{
  "n_kv_head": 12,
  "head_dim": 32,
  "norm_eps": 1e-06,
  "rope_base": 1020.0,
  "attn_scale": 0.261,
  "lr_head": 0.00708,
  "grad_clip": 1.0,
  "schedule": "wsd",
  "decay_fraction": 0.843
}
Each number is 128 + 32 x the weight over its row's rms, rounded and kept within 0 to 255. Layers, rows and columns count from 0. Numbers have three digits each. The size before them is the row's rms in percent of the matrix's.

# o: layer 3 attention output (transposed), 384x192, rms 0.106, rows 58-94, columns 96-191
# v: layer 3 attention value, 384x192, rms 0.103, rows 59-95, columns 96-191
# q: layer 3 attention query, 384x192, rms 0.116, rows 64-95, columns 96-191
# k: layer 3 attention key, 384x192, rms 0.115, rows 64-95, columns 96-191
o58 107:112150125161144093117154158141179114082111112114163150094106105095128144166086093177161127130099089122139130068082099112164116127129115090048132150144055068094169160145087144145097194084099103146132133077135136164134079081163109172168161081135079098104066149132093083119151152060083133123
v59 114:193130144149112110174041157172126093147112101142120081135111129149133144101142148132113170085088165167131114196119110169163109074069140105140034159115153137152189124167099152110150122181078175111160142116136102112161111109109142058162103114167146117140091145138186088071118175125136157138
o59 113:119138161096100117105147110127107060163099106149120182152053152136193143100139189080094096137132114113137101144124121124111168124112065082117098144101152105122070133144113152188112139138136127052136100092149148182134093155115094114094132110098122128088159130138137092141152168101099089155
v60 133:198138141128145090186071145151155158075094141140121091112131162127118125144125156114121155141115184207156144075169177108135111068130124116143088146104189111175229140144137125111126083162112155140129147158138095122154138129148172145140073137128141118141124176112180110018128166130096187127
o60 133:095149141103118147125113125074040075143121107172073152131082119144192086109163176138111090098154172116170121150157136135106185180145085107178119152119174105130065110161138142198130135125137133093124077122129127171119121152075116097083132101091158124110182091101143061137147135138172065128
v61 114:111107134138133097061188133084134141091081125140082162112166121121096137144121124116118085154164087112082129073107119073116128134192073141115196098092125108144061156115173083114125109100172066154097151193136153100129187145135122206046173130081111130180159093117086189191167103114103113121
o61 117:139107113160173131116098121110111178127148113110111085111210113128055096147109071190108164137116163153156125149111178157137084133148198154175163099127122162141154088120105080050128110137151111149111143177117154121106200107112171100158121174131139111160115125100127182144087102150169140128
v62 103:118091147103168121144095111125130160159110173141114168133175135111140125127107130129173125138136123178109168142124189134029115130148091173119135120159131104113172103113132114178134202103175128110134160147162060122127109159134202143170130161101186153067124115143077071058111122126179199144
o62 104:130151106109141141117169145100162100117130154110095115131110150143119007151136140131179135134202130092142145163137140158106139158146184088157095212152116082093177121133139154171124147081076090149056124152075116117085069166076136198158155161114129087115134119106108135128090087141105124111
v63 123:082134138068101086108177064068140142109085128098102141133078151115142175183109141111169118144135156171072176070131144082103178054165125119131150139136123124173112148107182115060150099120133084139030135209173093126121179149108138173049158168133140139206138151121144164136139125120111142105
o63 119:164095113153133081126096128070081134098128120119131088115184094136060125083093130173128125100116198141181169144097153153126075180090138142146173149109148160109099091104105126136128139190146134093151111205108133151071155160158156081153147158132194089170171113102185145159115135161155148179
q64 088:182119147096155139140097076156115167130089122129126100096112173165088130106173152141052113133136128111210096111082068124155148119155051149081096147111121115128073075132091110067153153081123156135130138077109033179181166143179142079108124155149076140192097161112148113142145140149120115143
k64 107:090142150150149171116094120145100111130175150116145148175136120091108109196124117097120134132174145061104155190112227125028107165072134163137148117141181112110122119088132172151094112171147202137149108169106065124138128102122174134192118085097117095140182124117110070105128094100137137135
q65 102:153095137107157185094077151200156059058094120109140124093084105113147049131180134138123064104104134143122105079143162125160163163117114131167132117121123133078143131120092096111161110135146040188111103130122102139102187092111193130153129101131116135181093112142111070165092126110115138142
k65 108:113134136123096114161160132111151206177055106172082090107115165162136173093106136134151140122111118134167124043113056125145161082114146137114100124078089100142153099170134111149150157115122084146115174163094156150099122164122087119076151146163148129127064158121130148154162170182109087121
q66 092:118085122149118130096140043104182130095087089119111171077120091189161119108146157155097133113111104228197093105139127104156163144142117117125141118096113153126105127093113076128126178124107119111131105151138111200166171118128218124149157177114142123100123130115124104158125144130083163166
k66 101:164161096160105120143228104103138149129113090128124142147129148171206153088127126143166167127130092130139116091128102133110162075155144092114120154138053121166148106207130133138155180129173119128103108053097163123124105075125069144090128132150135111154161194152146140118123182172087084104
q67 090:159138065158126123138142185168112119099203159132154127155150075150145055121148059143105170115139052123096168151132185156135092189169093118153100166147139063153144103159151125136126120102133108121071116163107172097074085127145121092122160159116147104091089146130090124135090099101089162087
k67 078:130127137140115145127124103101157102077116114174113115039147087185177190126130184089106153107106148158151126154155146113138127114151142087143178133143179156117066115171127049111105131109115158125103131181114132144160156130079188110106115131157111096112083128132147112122137139140113093165
q68 114:141155154136150152132097175104099132151126192100154121104125122116126129096109087092077139164184133096151171126137098153127169142156115182166127125173102180125148157197090130113148120115087041135103165168127139078123091107171093121088103140123114135045181123142092174142161195130120127090
k68 110:111143134105120145174058106142158096141136114140155129170159173108129082112158105171134097139093149143115096140172170111164084095089080125110134126127183110095151171078162146151131094116098180185130053127143103105153129162098147153148176090126151091172101122101151107129094077078197131140
q69 108:186131120111172150060148142130092092121180174074143124143127092130094163120129102132088111150158114086137191093104181179075114150068120131150097094140127132154182130219064111064142091117131094105108104162148156183104134166142101096141144177118081157135167095115125138128113167122125132131
k69 080:062097142104134066156070137094098055139107096153172132090154120123131095124143110192141090159102154138143171203160124110129074135116034125056119117071119094055090136116086191105072153114081106172159136099154100161133162123169118120113109118125136082113119154134126091121131094067135157139
q70 125:077131152079159132173109106086153200135089091130136116067121149189184133086160100081140154180143112108085112183153113141152181127147116103194136136105069207142076103114148099119151140152123158127190122106128138106118090097162138114120141136162169087099127161135107107147174115169111111095
k70 118:128120108084150164162078136151139114134113183181158169154094180115104114148167101179147089181143147169140163129151075123125143130113054146105184148155194096094164137113143158114184078098093121162128133172138095131141166175109128184146174122124138164174138116108121103126148101121167087134
q71 120:118198137166168107099097204144088127135126138057180154136108137113123124121134097133087192129110133165138171120142138158149133103095088138150120100154117196134164183220124150074129122096081083153125162110152115083127080070133025101142083104162154128140158119142139134075186174153119080100
k71 099:098139135135147124124131094090092112150159176140128149140129104117130129139137027158128141197181171157171191179177101109080144161143114126090154136144139140098117123095109156139112080115098104105158169174164108179163159179157124121127108114142143108056146154098145179112153135118121140166
q72 106:081148126150150168126129081119143158124154125131072094099064144118153113121123132167162057125135191075153095136187136117098144106128134070151154154100184106072118096098139124116113115142111170172186041066136116110137177116058174127092129144108133140142086156094096094153130105125185127158
k72 112:127152148133135144120105104148172138150084193134131131150096187139154165136140166151143073144155133132152125149151133081112134118073163091193124133155129090123137136087112137083122116132175129118152037138115084143150172133071151175204151150182132107140119085120112154129099132113135035106
q73 121:055115150089132146169123132154124146121125133144112146129143134129111127086141083130118135175117078081094122123169091121188168127150062141133140124167071165136150094116201115100160100155156161123214136092115173091134116078162117101123172130113139105112149173089098094185149106166096068091
k73 134:070146114087155170180116084096129106092162160208128132130138192124106101098176096116107099167101141097072151177137132132101132109115115149129202190147137130101110101087175166119143103162135144130170136127135126142117135134087161096124167102137111112141096143066135133191133065109139118138
q74 099:153117140142108174164159098118057112107142110090101129190164128052105089146133147129149107082097117112181095141150112094148102169118126176107085130105144137114126098173107137112116186070157078124115119102082142166164190155063136146139122112067116128188100105156164149073051104099142094183
k74 094:122118144092118117177123171114158137098081096112117138115056118120131120143153190114136141059084107047100096167113161186103145138112189152134063124128125102151094088138133082082122161122174123118102127073084144097096098116116141119161099140087107156158115041150157163125081127131095167082
q75 087:164091144064100101155154115169158132102074175157156130129127068169113170121112148133112074135150116168145145096112130110117131158120159155158094106174110107173115100124156078123138071147169097041119154154088156149135187158103111153120135220102137151084169141168109161136102069154065133156
k75 093:131148150132137139178062163095144112083081157170142147150179096088144115183168139095151165120134128150117134107109144118172211146126111153102173145170140153088166101176122064176139125129135101137147160150116077047098094128149112151129158144108175169082138152078064111143172194167155172096
q76 097:105157095134194116112115100136102126154155109111123143106113169107151136147147099127101168127088174132162116132171140124171109078133108137087175170077115159104130093120099172127142165142128146190165139102126072159105117099146179100105144057084118112171133132105191076158143156092123142113
k76 104:105062076091118137142167133103099127129123101125165125105081119174077138114128146109097124179052159140166172142158139144131088151151151164116070140128130121164095109108128158098125157094176122124116174094136188185111164101101110072084128137154110074113106107154197182150091113104080105113
q77 092:218150111155147149116091150142107102136113140122109118159109107104145119140077137133090092090102119107167063139139157136142143145123159148141106156094114143109162163140066151062140082141112106159147060128146148125147168102028134119114106092105118128202111093114110112053151149100175161130
k77 093:140141147120142101179084121119132096123073123094126124129080122119177151133147168159104126126100125087148122167183134134112136138116123095150067121162121130100127114140114094105115180150156159183171104003149159180144195090023128156151108074112138109166093132178148098084110153132138126095
q78 087:097138119125124127043128132123161136164206097147110148092123141079141072125112151129149186129137153103122127112180104092152134086167101094087160097138122084092133112158144151176088117120097170227153111063100047156096108107161166158096109055127097120116139123093096091174163193086165144150
k78 095:118121131132142129104187097138125122115182112097150118106146141114046169108120123126099059149147149090128174079171170133080082092157124087131091100113108152119117075148112177099139057147154151142117128140139190200174121133121135110136124178114085114144133118154103133115087109074092114180
q79 094:157102117102085119138147172105174121119136145166146110137161101140129134102113131130108160123117055128117124070120154096135172130146109136124093102155067113132174165143144099096137087141100081082094183141107206092123123098148064156121143146138133146101150150160107152123143123137091147110
k79 109:126119142125145104143139147118075154109128098141127128117198107092158143141112118118141173107136119172104074070120121110192178091151140128078145124147113181093158141180163117182127138133115103163112182116100153086089089131152069141077157117116150162132129170114112102090191194137163153103
q80 106:169097129130157165170070127154093121099121129143096105104145087117111109103098124178107087092132127151160081109130147128156127158097134178149119166085142139087171097109113108058173131138178079186149084132154143078139170118067169095096137080061106135159090103119116083088120114134151148103
k80 108:126106142084134155195060148104119122116053086204096135094089154148179134094154167163156129127089141151135094118149082165179147134107140180136131118132136108174119095103142116095164184128149117210139105073118139137101162106050126113091162063101110123182096126127127078115129145117141106102
q81 088:146131126162104113146126138118155126131132102139181090108145147146093108126149141190126170135076146088076114178102133108156093100187120074125113223146132105191160164108218172091175087124127171143143136124102179084119080113053143178133176126137154177150091129176150125147129127129082164096
k81 096:142080171109092121150135110125111128127111079129122101113155150171181113067156135120107153090129109103050070148097110157142174060113132119131126181118127162140145156084218110137132127134131109136165149089076146069134128141125138126058186103144163178108105156126139168164129134137158135134
q82 103:137133085126152107093110135116142115147157139127126100178130163081173109145079129109102136126120139114149098074149122120131149081196153112123124157137079121119154159153087177085134075146102145140116104070094158153105131119110084190068133045119147115150153164128107128136194161089122163171
k82 102:115139107156144074154114147086108136096164130088137158136121097086125097161097142131078149184152121092142145070125158093109128103161124049124060134208110103048167103169110097167090088147164113147109127067133217187152095093100135146107123119120178072128123148104142131104143152121119188081
q83 091:096134159121118134162137135140147143102109142120101122118146105124110114139089138148116084117154116109126107089085085104121150182120136137162084093165129125119112132103119087113077129103091110121108133100108202095161136094164060137131100151151144102072104138151059157145142100122142114150
k83 093:072192094118163165116134107116084134121164141170128176144149194089154065181075117124142127131160126089142125101094103107096107102108079100127164126109120077122129109120102156140116084170083141130145070144103147132137085153122175154185095140094160153167123121067165080131114111106144124146
q84 100:115117136068122156120167151172110121100091204123064138173144116085098150107098156089139162128133134168117129124107112131103223191156142173153135115153081149128114118132163092117174111140128080096102132130096127122127191132087088130193116177079136153150149124137079128097175161158187121142
k84 101:093161147126136132140101118113104159113133164122086141195138122129161130187132121105156144099134148173124149114212125102104170127083143118152129096132115189135164136165136125133175085186107119120116118092128106108169094139120128184147080123094124105159117179102138122066171178154145111139
q85 100:117158127136162168100137098140094134110161109136109121120120181063137084154130111142133124128120188112159091132179132132130133107122117108132184142094173157070165087148122162123120157125102130214159073080147079141104141143094170106120109055117125118209120121070158099099105148103169141129
k85 097:095112103102133102135118097152147141110088096138108136132081158148135178116134157166149100162089137130161157142147152144120125136126134106165083107157091149127064112118106128070141114128166149140132092066168155172099135096047129097172102131134100062149116085130139136154090108082096105117
q86 095:190100131122097114184089164132112086099128118131137115151160138120101070100154141177118146137118119121114130176115128163112078134063122151104114158086140145120188139150103155108180129106145084162100122170187088088147139212057120095127151124122159164204131141115186109078096151148126132133
k86 089:160091189118108113135095167137148141119056098127097101124096116167156143084133142078147164082129091128117115152085118194157161150092134147140116115108111215138127113141161066146177150113190106163142132090116132074085141149161098104100158117103145138121146107127115115134129166197137136114
q87 093:078106111091139131073167113139113159156158065133117113131162184055125134160084130104142169131143165112155101076135083103149137133168103145116111103131077140091129060096155145135130203128077141139092160076084152147073103103201084154168125079115112127127146162120109116169135124089168084164
k87 092:081133081141158123158135100094078159124133102088128148153151135093126120172091115078119165147143151113142162099120171118093088112122151084123063119149086109110111091144129132108097084184098123093079132111133173159135018123146152110151070162104128091172148090073185171138128118091138169089
q88 096:163099121141175131139104141109135108147130079153141058111185161109144133122121100160099132130145117134177094106116157189123100106119163135124086142080074121132162115168089140103152158139119111175096117155169140148084095137115149126082159026143125163178143093140186066062132136123127159136
k88 085:147075131146125087121068144110136132173063055117095074082107084115153176097107154156108109131160104125174135092114113163140142110121168091132094083115087124141122134169133079122161126136108086216134120076117216154142106147113115130071117095154152176114147098159123110104102138134143201086
q89 105:231123118157050085159134202098167097139145140153185134193154108147134087104130170147118166128129054102102134146096149134108101124127129124108069141132133099148160221160112143104131088128106090081123143190138177101140105146098074151098166149184147161133117139164146192079111159136109159110
k89 103:173098182154114089107133176149119121126114107072124110108133081121165110110133126104113172068185075075109102137077138152133177129127138095112135135153121191078150139147165067177115160109152117149135165142108129040118106115167124137117150142101167160091110144154080114104146180159162171102
q90 100:093174113125162126053137065136160136146124141123122165125065167130142176180160111065139131139107168132105135115193102098150175094188096082122192132116132146122106132103122140197095059155099203116174127106087096186142105113176153139162089134154135093103139138103089143192157158120098119141
k90 099:111149083123140132106175087133125125120192198124146136161149148122071141179131107130102100186112141151133177114184154067099078122168098115123126158149116107077117156123086181142069100140107169067134123156171127184155156118095154126146097152178121085134119130152160156154103081093113110171
q91 095:162061125098114136183076168145138112128099126161151097115142117120092143098083127177116099094080083115116095092080153136147092145107121162122066164099118102139175130104117107041140127139135058135118120147122188047158155099093076125089171119128124164162112167145139132128114079120124156107
k91 101:149086155119129143182074149099137132141051055145125138100146125120179141116125123122136176115105103119113089097061111155178164099094131145113115139123098127157168075131176054162134167130126099170123145096089164068100115120139105118086196094092176175159122148104123107121140148159144155080
q92 078:161118102171144109131136186142173130146158085180165112130123160144163096093121118173114172085082087099104081167065142142142104104136111097092115192092141134112136181157109139088133099128107101159183105123129146101148106121067159153086192089157172171165062121139166152151140117147123215112
k92 086:136070182130101123154146160134180109151094034113115100095133140169191141050147151113131180091128082083117121133086108172130186089120168100110060175138109162137121093122187094119144135101185078139152150101087167144101144110113089124111188132124180158129091178168112155167106164148133135120
q93 092:106126139107123159175093102136111150097083159163147168096063116166118149120148119142140115114102099127113096143126131063184115101083067121142147169093180140128160097112148112112117108123162127128230138142120094090215152089102165109101137180121134129150093152143098140149094108156086134105
k93 097:115106131050142154199113152125155117065082122232112148126137166159109185111179144140131134151081123172082091140117085130170146124129118148123135172135151134158131090119133117113159166078158143126114179151084091111066197094074082119089192117140128146138116137144123099151135137124123065146
q94 092:158134107131160153093090073142116135137174114136107150149080156100137100147154133097125146129121165128140130142185127106135134109121111115125179141076147165094171093160081152142155151139141119168136122142161057159126163182106192092132118083111118106198116167079177126096108171116150131117
k94 087:117100115087144086119114126133163127123058148135111121124059102139151182123144163128140121144087115177162164180191136140151140201140118106142113110132114151102106127105081122089135165115157148138111102103159117166103170083055130094149114103183118066118125096171152109139100148111084116116
q95 096:145103123108101111099157157137181091150137100171156064125158146101126143108092115140106190127115065119117120076122137128150158137224106119106103144124054117132159158142150114090163115152076100125077139149107203113073110102140059162127153083166126164139157144144145133137166131100112152115
k95 108:138095125135146074142110118117054160159137066087128099119189120074182128115103108118125167118110115139142107047124134130157135067153140112098121115122077202092159137142172119167122118173112104167140172102107193120133064142164103144088150113134174144168115171087149107076156165125159178104
v64 099:163163081153114150134134114154156161100113111107138136138134110114095182113111158092063117144135110140097106067146150085128096106164131124144162141133080136138199136119169144030164039148120081079083140134134165188135139139075104117103149138105114145203177146112163180135177106172053120124
o64 101:146098144150170127111088149119137144135095169130125067152099176156113091167100174122117103103126171114171174141134134161135152146112160181194106125100139146169082150147103097040147146153129138166126102087078143088139124061119125079142100162126104164113096129151091067075109150140148091128
v65 108:138099119125143182100091210175115192102134139114132170172142151107124193110102115070085106150156117148113162116118174082156147126133075178152158130176084175108166163141183099073154136129160102075127133177119142132109188150088150093123125153118109133156207093098132130086151137142026079083
o65 107:102096106149142173131122183121135221090090173128082084178122171091098097126076125184168176106133162105110185147129129121148141156106142168169101147112104117150076129142128140037178117110113076166093184130087171057162087062138117109126089112124105153117098127112092103096105120193170156112
v66 090:090149110151159184134089096113116135129122110165169131199169176083147112156143119149148057155121218164102154163127125100180152126092143099100163123112169100107167172068133164157109120105156083146177097126093137191169148158109125209165141124116132096149062134111148121128123071066155089119
o66 089:156123139124096102118094105168147087184153140098130165118167102139140110117188156161116122109092084142158088112125140152085099109118137116127127131124143161146131105147105138133123133132161142161132163135150056111132118142078187094089166134140104142168113130195133136103110128126112130139
v67 091:187138136116156121136152097132133205052131072148172138139097105155106167142134116094102117141142108156137150064128156108077103081152109101167168149105086173127169097153122152027144093088155135094107143129118164201139150106122115121101126171093093141127109152129113137070129148159038100130
o67 090:149085113113137159149105162126117112136113134090077088131090150138090123105131161122146112136120119123141160153117126174131124173085136212217124112124142109153116178131140114088156190155121120147101092106098169092125124103167157085122101172098152159094147081125103128124086111164176114091
v68 089:179119154092103122119200105114149176097120137124088118079073111192130152110119156097102182113167053086137074105143136109092100110166093118168132158156097139120121090157137117088148098167121178109108137106160153100049125080121133088091116179102111138117161139139127169151139147179088155119
o68 092:119106109108153122137110134115110128114111124124123074096056144093100142139084120101117117129157147102128173131141106136135130141115130161154126112142139109132112185103146116111132150152101108092104072103100187140140146112172099129146090135116147160085165129084124123137137120146169158113
v69 086:172127173144142127103148146103118156065090116157137123126105128174097201133103130073128113133121115132178138113111170102117085069108060139181184126140088153109158103144122115042149123129107120134156110138130131152121165103115128090088161126129079162114147133109077130103118146143063130087
o69 086:135084085077157168160101183120130136056147107069076104127106145104109122121102165146168143172120141115099194147109141165138129183097141134202111138146141104126129179147176122095154155116093090150080104087107191092080127109152144110133100193100129117095123073112106115118115104157187143081
v70 100:125125077196091140148081214140117170153155094097191093157178173073115198083137127116115097121122112133123142139164165106211114120142088153124139123122123139152159160119180147117132183112108136117168171165120110067191114143096128117115131085131091108184129090132152078104150110120103117122
o70 095:146132121135131168109134148157120223114097167145119167133152121110147081184127133164136145131133181098075142123101138093134193126161127153142103136142078161150070074153104117115140081088158100151122173130107117109135073126112144112189095124126082092178071118143067080121064168102071119114
v71 095:114150075110134181152094136178122097116150144137132117143167116054087143127131142084118105153132148120086147113119125137142166175126181148058171060174118137153118160062094159199156061099146068138049129160112126168160097179116091177161172105091133110175183126125138143134166116132132128159
o71 091:120146147199150095095139066117175109158122140142152124200137155150165119173145151152097126092114120126181146108156112111129124075109114100146079206102132168141121118158113117061146106176158177102172161109136110080157131105076115118071117156151124139135120172169137122090130179142096077199
v72 079:097156100125131182127119161164138106112133143123103156187148181105121122138084105119119078158131154138112111145089085094183142137091159121091138114181112116132168191086147126171142045159184053135162077149074174187170171160089112188171163151127148083175146113085128132166175091111100086125
o72 078:110123113141108101093070077137154143168135138109098103166131128125161119155147166157130151087122118119182148119177148154084087122105149089119086139083140136114117119129124129053146139166133144148093184109156093076162122112104149097069146132147073134130105146156138150065132124159161137136
v73 098:187121143126109079130165116129140173118120103093128102079082093170110163093126142110090183131140041101141090076139153117104119110198110129174108175160084137138138070193122114075148102157135142100102161127140160100108140099145116117092120171108106159135149137163129171137151157168056142129
o73 097:125107092130152154144130143123122153116106129134107071113055153113111139152095137069141111131146165094132171135126096138135148154124145168158136107130125110149114165098148101116131153163121112091102085105085174130131123102176110126165079137103156143087147108089118125143126135142152128110
v74 093:113131104171121149129117186133098164149157077154221168168085171104086130138126117071184098131122099085169108073123116152112068053097097118149159150172106155176208125176134102125100115143130161144146149144114098127137106154158156107101130121130075151102166106124070109117159151123065143072
o74 086:183142104122111162141138105163138187087130094081092148138123105133189111181156168201144168151131123091118117144118150153121139180136131139146119154127091107116063127197127140124083154108092094196095125044065101107101117162141146142156063133086125027118129115112059105082076128149130100059
v75 105:135198125113111085147156075091144085121132139160123085080097132158102090185107134171170119125097124127118087089115072119110089112135154116080130123104166094155099107076037164165105094125136125161088045105124111144127123127136092191112155125150129126101117170161086159204143116090155132187
o75 098:116133126104145072131102076110149046151194104071139139133135115160169168146172152089116087137112113106200144129130131197112107136103129067118120134144160129073174133114155103189108148187113175094143094082154087173098201166118180126109150166155159109121127083141199167136151140081153093152
v76 085:159144147141115127131159111133143193109136096105151093079111074160088156090128155083059165136134065125120120073136169122116082101206091131140144150110085143136146092145141131061160121139123172070115191155163166104119114093111135097096135158109114167159151126145142152089157175182060129128
o76 087:144111109144155153148130169129096139110105133138107091126072142123113131145083128100132112121135168093119165127119111122151160138113123181164112117154125131172108155135121096110130148136130107120104076102084169132143123092171098112169094147095152143094145119113106096145122149121128102122
v77 098:083134108103160159140083089122103098128123152168123157179146181093162093180128097145172077148104216156118131186112118118165155138063156123107149106118163116111115152070119152175113133098155070163156067137102107187148150143116134201169131098147152118108090134100122116156095084073173101135
o77 096:127130151119108096108102095140168079167154115088136150135179118132136127095175145151111146116105067147143095105137139151085091109114133082118118145116153134116151121131126145132127121136135168134139168145172088113117126158084166109067166142132104135160128124170153161103140123139138136154
v78 092:095103079106118136138104168158112098167166148091157120151139134058139093143138116172126148120116153119114156184151125160153167167167161162059074084145173116146093137147152114224123173130128136146097157142130100074146072199158116128154097117138173116115137114138136074150124118119173124144
o78 092:114159164188087122110184112110124171167117147185157164148156124147163134134152106121120150109141119159116054117131126077157134097173118105065139135108104150119116072113102146157108088094148137123186173159128079134174113123122116176140132059173113102158102172157133134147112169107073125147
v79 106:122065160130110083109130139097117096174140109087145161089150077120123131109118113154145158099111115122156142165154173189153145165124115109131056107100174117114119105178116077125125227141083194116145162120159098046123082119162164056122081098164127150112116095150124062095101158130162149132
o79 104:142159134125119154139205186142074173078135134191145164104143106124128139120097080136136124167141141143053086133088116081153158095174104148091130103139101123109127089121129150197103099035114099122127110179138136165131111155152085173167139073102134066137105148103119120166133121083071112114
v80 092:193188127169132118150149093093132153101111126151121130106134147182108147138111138119141074143107137143131105049126117089059063059099114111157178146088093091159197130097119185047162079130116139160107127089124162187088105108114094159118165102083087163122117186113104156165130113134077109097
o80 091:169087121065167119116078121103124057101132133041121140116112110144108113152141172094125107136118086109166175145105154191116130165122178119197112110134156131109134169163125105118109184142117140150107032090124099136084153117118173073121119218119153136141113088171127112100141117114205099103
v81 092:116120142040126144098131124182151119112121198125056123119099116093199124137138113138083164139156121090129128165134108120072177157087178144123107117154158162111053143132131122172155095161154112111135135103157134150129172128095149112154099157116205111104146142106170157125120155155169167170
o81 088:062124140172153096103139119084152109165112111162138083156098174101079144069094081129113141104134114153141102124173119124128070108127089102060137137094142069133170160121124128085130142151118141080127154173146186119149122112136062135087164110161105183084164177097176164137152128179175172159
v82 092:091124119128134140136117101126100099126120112146117154179160158110164078172143110182154077142086208149108162138146081101149148145076153103094147115101180112115143153063110141165108101114139105153152084096107121177145135167136115194183111117157143114105053147093111125164106080085204118151
o82 092:148128157129108088111107100123135076182153124113134174117184110154129118101175138145117126114117085157152071117128157156089086112141133093098136127102141131123150111145120143165116144134139148157166146140166071140125136156085181117082177113155111135165122119184156136102140122123123126132
v83 105:087109124084113171058094190133122079139126186153054129085135166123115186101082169073123175110149138104105123157062146147124165161086128160126151101184147122101072144111095111182138127171119101109123072140122080118108147129091170113137152113150125123139185111098144170147139097138171138125
o83 100:088155114136135086145139136124170130053150141156153090193101156064141116133062099149108166120104157093101168125137105123153127121086104073116085166131153107103136140137171151067166056116093122120106175139137176107117165126103055122086122125130108149091139170074117131118164137163199155187
v84 112:100127143091124085152122087145173065136140149117122078087121068130102087149140159162122184118091097112109124128179109125117152188171175141068083110127163108105089135096084121202109106127120149123107147130145109089143108114123110162135135153149180114129140153160158148182134128139199146217
o84 102:101154146155142091124146072105125097171154115172145114138111122155171159139111097097112117095127152132180090114130104123137138103113089071084146143139124135132142111095128116198121108199169167070165122104129128188141171126116096172142152114165155150106121150130197135139182180106096105185
v85 077:107118082123132191103087162129137116141149140059121155141131163085136136098060136143065129156153173121058137120125088118160171144095162121112130125188133127176137186122136110176139056126146035120120114117113128153153127206061092162147129174149157116165152107120135162147170110122144140119
o85 079:130147077182104099101146109132177173151115112152121118221161164137150098169129153169150135082109153136160100152166134106113098106145139138086092150069141149110119080151090132055116066144150135152127193131148094068155103103120134123099133080176047129114106171117102125068129118170137126143
v86 086:091131088127121145137106153126118071156146171137117105141158166066146117164151110159186113113115183114129155164131099155171135151103133160087103109135180112129100153112140120230078161110140145191159089162108071095143112164143125145152121096166156114094129125127148085170111121091213130133
o86 089:115157155146091111106148097130126131142154116130151189155175090127163121118174114146128158133122099144116074122122158092131122118153112056072147143133109132107143085130128159164127098104139130132156202138149089141119139163101137175122164095163117086155111159153144155138134142114094156131
v87 111:098117159080129109116151077099112095122115171153057127123092108148177072166149108146173132115116174104131129159112090117058135132064155102128129133100154113131057102088089148168101097125128132129126085050134120165086159107154145162158109132130182126071084181113121164150081118104186152159
o87 108:134150141126131085136101086113169024169154089112143127102149144135088158059131112120091122114122075145150091104141118154112067118116125090091150130122155079097180184119135128178110168166101154097133119169184150161110156166127119118077198138136135167102195136107191170149185090161172157160
v88 101:082124120117138136144093091119106077109122145167110108158146154121159066183153126139198100130077196144111146167110080128155133143101123124104135086083178129102093124058107152202075116105158140157181094153112111188143149120159139179171137119162160102120071160109114077148105095082180109164
o88 099:131135161121117083113101091125142063176175115095117169130177105122132144076162125135103134118129087134147094087136156133084097118107122067105112150130128127117160137124140138186128140151138148125138141129183095144117148169089167127087184139131128123149156108156187166132154120123121141146
v89 078:146193178125102083156105090101119107109157137102098100076102162190137080133123117174169162132148064113124108178104105125069045096104088112132138158101148083161104104139096145126113071168131152148117050090165128097077113115125090125144136123139142115133122145159097159182151114158157142139
o89 071:112119131085146078128103092135145115159143139086137125085135096119142148121118156057115102116148107124171095099145141173130163143113129112109146092089165106059160187126151099188117184161102179061099042143116125176080172157163114105097126129114180189099170077100173118138166122069181184154
v90 105:189087161113117086110166150103126172123119137125093122077078093179138131089111143096120196114152067085153091121127144139072100113158086132206096169142110153144120073197132087087138153148105171119124145108136132072075128088144171067079102140130106147087157106146135136119113178182110161106
o90 100:129126094117129159156163162117106157088104101139127088099070138114111128140092120109141137151158154111086143148129116112163145159140118150138165113140127104121125171107149120131125121110111085130105102125106192149132132133166101153164097110124147129090150124051090120159137104151155165087
v91 094:166115152129094085144160122129154147120132087099134118050087071190100110101131150125070177100152044105134081062149150138077100112182111118152127164141095127130142078170141104051138121158118160087099149092138160115126117092138101094070138185109122133126149153163113183126146167181067147145
o91 094:129124115107145148144128140121100149117097135142126077119070149133122145154084114095137100136147174099147163145128101135136149139132126188162126090127118120151105155102133099144118145160120130101121058103088175150115141120172101131151083120099159151093154111073125109134140131125150106123
v92 100:159120143084134123100176074129158202081121120097104169099094075175128123117125107115086146117157112130113100091144123101061132110124140091162148151145098138133155129147147127033169028140112093092068157078158161189125133115093097120124123182076116125136144152137132202137138144184080164150
o92 100:121101123131152118144108130114121115142105138134128063127094186136084115130105147135111096122137140147172136161149120161121111128118128204156132103078150123139113166123093105078127163170108157139145068130109172100138133094144117098104112127132111192082144133105117097089135108160177122137
v93 088:175143190131123045124136080065118112129116123136118128056100120222105111126105152104164145108122084121175060096122134144079040058133086095205119169113108126159139058152097114051123101158090164142108099077120120122062114087135126125075142138136107139098141128149101184140120121143118151130
o93 085:152114096069149142144123131134140104105153089082117096091102123123126147150108138072129099156152131093128155132141119155108154166116157141158134088131153093101140180126146114174105158138113150098090051105131167170088156153156132114140099157094161128091173071069119128123148101116174139109
v94 074:167178175144126071125153108084093139106117104195099096084144143200102141154171163123190145126097118139151095134118147129072059098135095109124116151067132122096122080108100166096139176121110216150107127138135119113069114041178145135110139052131097133078139151136126103146115117151153123144
o94 070:142114159079170127140117142132112059088166142084147154071089081117112142117128112080098101162139084113123168093100128164148152152094124104165150140180139103121152187133171104202117144113097124099119042122114137179082174160115123094124119197101209132159136064125155113156129142067139146121
v95 081:075116121130152121148106111113115106118135144138152147178170152090180090174123092154147081124097228133111170164136097104164170133095171082092145114116171136146109163090155140175105142096142085128169095130111122146169124159121121191173121116157178112119072110108143104120110086082173107140